From a checkpoint of a small transformer trained on Wikipedia: 4 heads of 64.
Each number is 500 + 25 x the weight over its row's rms, rounded and kept within 0 to 999. Layers, rows and columns count from 0. Numbers have three digits each. The size before them is the row's rms in percent of the matrix's.

# layer 5 MLP up, 1024x256, rms 0.0555, rows 767-779, columns 0-255
088:498527467515514517468483515519510567512490498548494499473448514473453524534527500547478491490499481495539503489465484560532482482512532468509488482518488453469449499473507561489544513486511512462543489525493510550518493541480514503512462526519497500498503504518509512475484493487498501515514580511526502509491534501470519475500513485489503533499514501501508547469523531511486501496491516512484509484472519507509476522478499542460477519586504503491501514449533492502471474523514474496486483507490499510481503467534464479472478453502509478506513511523523505496506495476503461475467505466445524502532489533478531474482479498484516539517475472532477454547516507464526490519445517465529510471516508540551506488495499504511520454513498484470501510516502472528472491492464544
115:490480493508520467486522515472543507460494516465526510499488524495458530510513499462499498455472519490572496488474517484492484488448503494542486513482478509511526477519492505509484502524525495489495517483533534485480516478483464457464525469476498515486495476474484567494505474489531454463511469483468510447519515534507469511532433497497490486464508481504504471533490517515480514487535521525486532506465510475456501511502513545527477536475484524480508520520518511492490518508503559492503516510498570513513479522484506459454474525569495483480532479491514496493469525555507501473495533484512550458500457473556481484501480509498519493520479514473470465516517506524508476482523545463505521510528550553465500495505496497468481510498496467484483503483503515525551537512499489
103:450507526502502507469502441486502535492525471465503491492508513525502518502448476506501500518467511510505446507511525473509510484503475513542487513483492533493505488507501485514511484475463490491514524480492514488519488522469512496470506530460496533504489512512524479470517484491557493522499511510516481514484450539496492501514541489503483520491543473469542478515509532504550488465456523539522495432492522497498493526485449493531478512455449514452481491491566481504534447491542556502555495522497496513550492524516535525505489510487525496508497477480507540548562498507525529461493544527503514481494514470488498498481494505504506538444465487496487514548488484532515526499505454549507493489494507563504505512506498555506546491487490501475518462486473511498480455485479492
094:501490470556482529484470522471489512497497515506531501525488537479530523546507513529473485485503484465502481475491480461474509504494462480496524499469483483535520493513566465497548457499515478484511534493558533512530475518498503514452453507480493434487469507495453484513493509479536463491505492514528476477521506534516561497509484500492577509507496518496489488486453503523487537492499490510486532494534535487465470488466451504519523519442511500470470455497519479514472492506488508509508488509511504493450522448510530542482503516533486450516488509478496515518510504484530460528538493486525533470524508492508487487505499492509516527513489480533483513517519488555430532488464514526522456508458553507455505515530499463514488516534492503496496509487490532523515498508518531
098:470473530489523444520526525475478528537472471497478576461517492478509526548517482506464495526512510444496536475502482451513462515499507482524511520485503521454482490518524547505496475473483484509488494496439502497496503500463527466472476500457483488488495501445503527465504535483527511527493481487532543503485475505502468507455480492525515476478526519484505490518485491490508471521533490514493498509505523519524476485509513539501464517500485527505495512530488498501527497541499495558447506512471528499500516549555447508487517499518539481493487502510514527516457518578527531517498508506454472482524518554490468489479427474481503482513484524485512511466537460516452471534504529519479469463494525495493513505534480507497518495501500495485511549495502475457495488508496506
113:462453512520500499436479464522491511492495514530495496488478512477491526509494533521500487564515511465518562518472503502500500469485442475515527470528503509509487468492519519521513519520496483482543462535498492483489470494511536512466482468425505485495490544500491478515503519459538449540474503512506463503498475541493500499481490533491494492489487510523508504518532528495535537502458539532514523512480464463511511518486487467516508537538494498496483503465503508450527484520463482488558460459478509491516470484531518485515433536516467494519482483480505498528476525493508499506467507467512533496508519477516526489526522482502483558482477492527481508540531516483484492483468519549528480513460507502498504524510527541492504519534427474529504523529496510506487514558490475
092:523486516532485511500487476478486513528507534505521518501504510502491489541505513496506464480520502522490487508507536508522471535449512473489521532509450515472464508550509466524519508485476517469533503524525493508500481486453487505492521532478518507512511482490518520535498508511488544550485511535505512496473487454488497439495489540488502518507505522500496515502535474459512438491491545489491557496507483492473566496506481479507546544513481491503462442482520514483509462488494487473516476477515551500475493503521497518527464502540480490490526505537488497531507491443517507548474541457458474507482546473516506519468543490507499551516488531512480478490444507456553500530495450518490499513492454492520566481488509517545469513506471465507505514536486505543522501518502524
090:503536517509495462477517496493488510491541455510516485488520495508480519471511507487484540491491469514499525470513502490454501493483459550492524492527484504485466498469521519456490464505498496503503511493485518525511517496508527501513484510501458521431478498509546526472468489505491512498525489502540503479514480511472486500549501489485502514477539486555535548478509498455520533528461536502562528492509507481470478516492514518443507499502484525515472492557484452468490483507510472521498488524525524501535488517494451526519481458469457518506543504494510503489528437511509548471518555499469482525481520564514497481475496491493464541466500493515528513507485487518476478507483530525553499468509451492507525518483475492456509461517510455520505466485517525505523421524489480
108:492504520494460469491489470483471455471493486485442476504507503519504534538560535519488438539577502472519513501439495484485455517488512496480482530524513472481445501504516515471554520507518510456502497563543531537482497524486524499494472471520485521479501492467495504510492493490513508482502516543514520434476477440470494524513492494499490497447499485511510473495508470525535479485458466512482474492512486476523470524505520515498455537474484511481491498511542461493463513504565477543515473482497512488493512503561479528508533496500477509476460492473499482471480482466486514483476517500477477482499537507522472500498480533529475491498504479515516521536533506534490487495520487499514480465510474501526511527525484457521512492458472489508529495482528541518490472532530506
099:517542550556513493522516499525504525507525469536500505500492502482439506443476487532506478537504488455518539516533492505494485488516516513503485492530536491476485520442518500483492524501469474489516476504497506491523453490511509512533539538524489516499479513531505496503495500532479511502509568483479494494480465465496471500460518512484512532494539519508515500519493484449541482509489507498531577515498510471477519493523511514512484503450483478483473481510500541492496528487483506504523480517479505488486547535539461490507494501508467472523491504449515515560482509537508511479458464432531478526460487501503499464501516520556494506511488516547505488498461475504460478489456492510492536514520471543538517494441503533497488532521502438491495537495468512519482469519485480
096:470525515483552477445536475514488521498513492504548521477536483558494483484499499556513493458494485491489463512460554518492489509515504520502529505518475489516496538508478435500538466483512519492489487518495515496527506498494532476514484522555449485509496477513515469552493514485553526558526452474498494489511505461519534490482567534516513549489537502499528452491533495485518496464482516509459557502474449506495521488501498506457493520488489455532462535507503486545501532479540462506507525498546487472513515488482518527522518501501484503508465536529503519512501524514496511484466524483507508484466505503572499466496510476482500510494514519506491489505505489534510473494482478531506552509452506521521515513470465521449489469533533511497497524495489494506503496532518485
108:485471539522506541481532502513515490495499479521480526456475525504495534501478506484493510488472477508495503494498465520459513543516496497487448545502504461474506499518509545486475466502497459517511489479503546479505452535552513531504491491473455487495499508546503471459517502473531478462552485471493504459487520534479534498483442486504475514505543460491533468494488507495491533500491496515499515496481508516500517513499538455483492515529468489458507476493495463475487503467487517479466483472492482464543535525467514515452493511493534510484564483529508526472551524508499485475514532455488531471466510518577513505509497493449548508469483507519530489523536488548496523525478472455513466510479476514484486507501506537517458501506500517524493509486491523443475526512488538
118:457496486524518517528506478465489488509514470495494463481533508519513530508501493486486509438528510533496456487555515514507485480554471509495486522477505517480522451485545515493481503466500466486507495528483504506492470520444547486515487489485480521450515520515507527519505493516514447515512470497489526495511460483485539488462498510505488520496525469534525467553530503523459486464531457503495462486485505525518525493501464533545501477474452533508505508509514508507504521556491514492492474477489525497526504486477546532462463535516493477501477485514476496499462503549526449510509536440529511449487519489501503515472505532510457480528513533462497511522497485500460490520518478436491478476459549526501496557458497531469513493495509497512539514510481500447519486507511515
# layer 5 MLP down (transposed), 1024x256, rms 0.0557, rows 767-779, columns 0-255
091:492473492496493483482476523529514498510477421489478506509492536557503497477507543456495507488539489514515498492519490510484509511475537476523528515517496479538485502489480512460479499494494459506516465493482484497535485482445529515543514479500455513508518487438496470526549475502502526443536478501461495519521535449493508496488549514499503493506430501496512549467525476475526501462497517478503457465461478533527512511513512542497531490488477493499486488458549471507462500517495475510526487495447472506481475539448497522475506501511537494497473523529464501489517478524520502493501484522520505484514522516535545507525523464502482482492507461503487502514488504461483557492492525508483540534501474489506521474527499501478459502549524523504559523517479447527497478492462485
119:505510497480485530509494492521499528513486515476455512522519555472460512441511447525523461467531499530555542541463462458513455525495513508450524526523500511472496490538516490528492537464499485513482489461506505517470521508526439519491517496483492496550545481478507496489482500505483510484515509457541510456496495517485537497500489522451487518529511476549488493482522528483524478452526523476472468506476495497516518476486499515502534442511482544478511471458523473501450492486476523541526473468489488509527475495505529564504503502515493495510484481494516460517495477523517514485487464545476516487508493489466492510524514543495502485506502498505526523517561465526477538496480500487451493479492486484464510524543507546483471481449519518494508513471493527474521492475500505
111:467468499527510526510469463488476498462492489491508499508499504482512530519502494491528529499527480468536514544511486501525475449532544491502500528457518477516489479552520446518515479467431517474523484517524465486526467494459512495504488470490512484471519500528497459520512471492493495544505476511513543509497531504486486509488524503471521503483513480500461522505519533479483491484487491484509475497494523482475480502508457552499491503521511498440552506492495529437483480459527506482511479429452490465558489514512498501495471509587469526503508494545497450509507487504527523474496499456475495513514530478516528504525515514510512494557477528474475516516499481518530516497532553505487547505521506519526458526489484530537489483524500490473489475510502465473518549492523467
097:454471483449493440516511480535511472501529516523494537499517502510502514480496471531524500494509462485505478512482498523503470481508551477514494573546472523486523479470514559509506527482493508476444511501495487529503479500505543525511501513481460519503538526544534506485491510479456482508473478491533520488527530531482484518467511506500483505466516503485477561501465514506506490524516477525454497497540508514503531534515522473485499480545525491525544511491509489505522483525464524498501440464501461531505521548492463486481486467517494499479518478482490505462479497483510529492451525476519479511506531500454497512488519493488546496481508500500549493497493516407513503506520508518498529495536419497497502498438534479497520526469513493467444493524497494514493510507494493
101:533501491486491492481491502537503476491466543523498482487507506468523529531497506481535494484489490526439493499561462495499532513495532497491475546500508485485496465499471477486512477503545527502496503482489515518487531487490495481505488462475477499508504527530477497514515512524516514473526502503503489537494500486525456486503478490525503528481502490498531501489505505489531496520517471480471496540530483543538536479511531537475509521440496418489468477505480467485472498547508446452503519496529514487512511524504523512471498505551505524477527529464527467502533446517530528455462495460510492492480486490475495460500540525486518523508527514470535520537473500532504507490536430497501499497492498527508498466496518578468429518518495506480506489472520462503570510511542510
103:545505469488504481528497531497481536511520490496493509469516492493523497479539497520512528487479516525431513505514540489516500535475478500507497513476502479495424550457546500483461507477479502521521499488515499495528458491490444506464506537524461510497505475496487522490493507489516510517478493483517514459477478504486513505485504497484455540498510546469496519496465456523488530521585507501483496537515530531502516474500527488516457491501479532520563470517500539485486460497510500528509525504544524508545469494511480485498500459477492479504520540482530509468513504500474469483500476521502499437471457506485508542501503454526515493524505546506497545491458531508462456509555492528509480514483451504499517523513466500500500498498482538513508512481470513579491484487463480
083:474512488501485493475512474527489523498516483470518515495517484512515499451501514488450511534521531504487534469560580527499546480534503494511521474482583506496514531509496477498491434525505508513530527518489508548518525500483474533519453506469513528489519482497506470503488468510509501536549539542520481454463515519489508499469448506504481529536511508487513471500508507489475472527478481468477510482475527530520474526495508542468499476514541559505510503505486461453473513482519499485537511521534486468490516461490520499464537484463481462521474531511491474490561470502519487514471453526489460491502490530511509509518474456470491488487530488461530502546517536526484491487515501473478501468497537484496538477492514527521515513467505486515532497486510481513479516475496533
095:494508502523517490513472529456533488544489523564501493477488479525506490502487513485525511504495509476464510534492496530483479507542520487491498473526519517497449480544494509514468463509505512487481516472500545496507480460527501467437533493481515435459488462574509500508490515493486435537511496500505544521508496548527517489503450521516517508535536502500520483521469511476502511509503451501491564492497526480511486507448481513499494522512488471487498479518493536515525477490476470454488482498536491521499496504481514489495508524493475559524496532491461484504518520502469502440503484471529517508474525461515482498518490438478509465482502553497514532509475516485463555503538567491523485518457491524487525504493490491521548553489508476495514504507491479453495487494511505
099:464516515495481467507497498509546536504504509487507508532486499488460504495520528544507486507536507516489478443500524500512526469467517477499537482479539526534528519491545493486495474475490494501492527516452518523485539497503503542482436537496495507525503501521479497490510522515566507498515480500526521490498499517533497470465518509492477506444531478469539531515510485537494506443498455512467514515471476507479490477492481516470469534525519459529496550516496488509512479484505481539528547516486556488510509515539491524534504548473463461515469478484488527490501504529445500512477499498504525499458492539483511523547507495486538509523493512498530498454506460492495468543502513528564505449512535501505543492490447507492461471460505495477468526511498530466466546509498504
094:496482535491518510476490492491502523475479420490518511517515509479510516468485513459454535499508473518516506537462521498490523513488466454482467508495517493519454535476512549533499546493507466513561506516523510521496514490514493503504504507478494475534507480478486489542467533483491508505522531497474551490492519494512525486535530496494507489491529522512497525477456475538472490526497473531503466473462544477522495487499498492495523497506484508475594447509511484517505480513559522478505517545467468448501524514503502503511487477496474497501475508514493515498472476522517469445548506524517518491519458499529495513491524522522463473502503417512496487513478517514464527504491466500481499469500493444484492534506464525449568484503499531534490507500504475514500553503490482
096:511486485536496499497492513503495505533467498567515470534473547439478523526554505499524502502546530498483547465503526492534486488508512535485498484520499450506494477467542527489462512468491480523495452552474521512503492510502464530536556474527528502466505493509525503499506524510486537448487548471491549521491479519516527508511439509466455489497445498512475515495503489545526495490504511493522475495504532514516512500499503443544489493495504500487458516490495444490507483519509552513467483482471502490454522474493483510465486526470475499502497509502494499457472504469533450474537482468522482503521497517479475492502498466519473469514474506505509538517545515474520489500494505450530487500522498475467511493486530493500493490489495577503498463520476498444510479495529508
098:515477502512488464532478496517537516495490471542472455482486540499503517493506563471507530526479538492485502512473523479471500492471525476509519521535498481491532483517511564511456538441500502514526470546516486477471502487515516493488505544511487471482498479508480538534462481492488520484511505528516482489487494451477520493452471471474537500482501502511553479509494515454475493479495535511517517507548480468512517480524535503551489511505518501492521466457496568489463453472507484513543445473533558517509495510523491520518512508532490542477499557465464498526485463514454525493488502513449498507507465504502522497480452495520493544509468521520469463551495460489518474476509526507485531490492480489495468490520519496504481500509493492495498500556503491514465496470491479
109:499499488484513447487516481498487484496483528506521513489552523491463495527537544505501533495472529513509507501545545520543500543512539482438545536509515497499504491470484456507546471472496495502511453500476502534476513461506487535517514498498498521504509418517517534543484489498519516515472531525526492468522502475475524486500503466447528541495495463460492529467490511469463476539485478493531499500538535514484503444504456498473489513476497530551512513491492511507497498512532500521507507512467492549496481510486532512543477471451506493518476499506509534522492517498538482465474497492498538501503512570445491523495477521499482465517505458483474517536516506532494443527545486479492495504502474527501508545490546528483518496520471500464484490503495453485490496485501474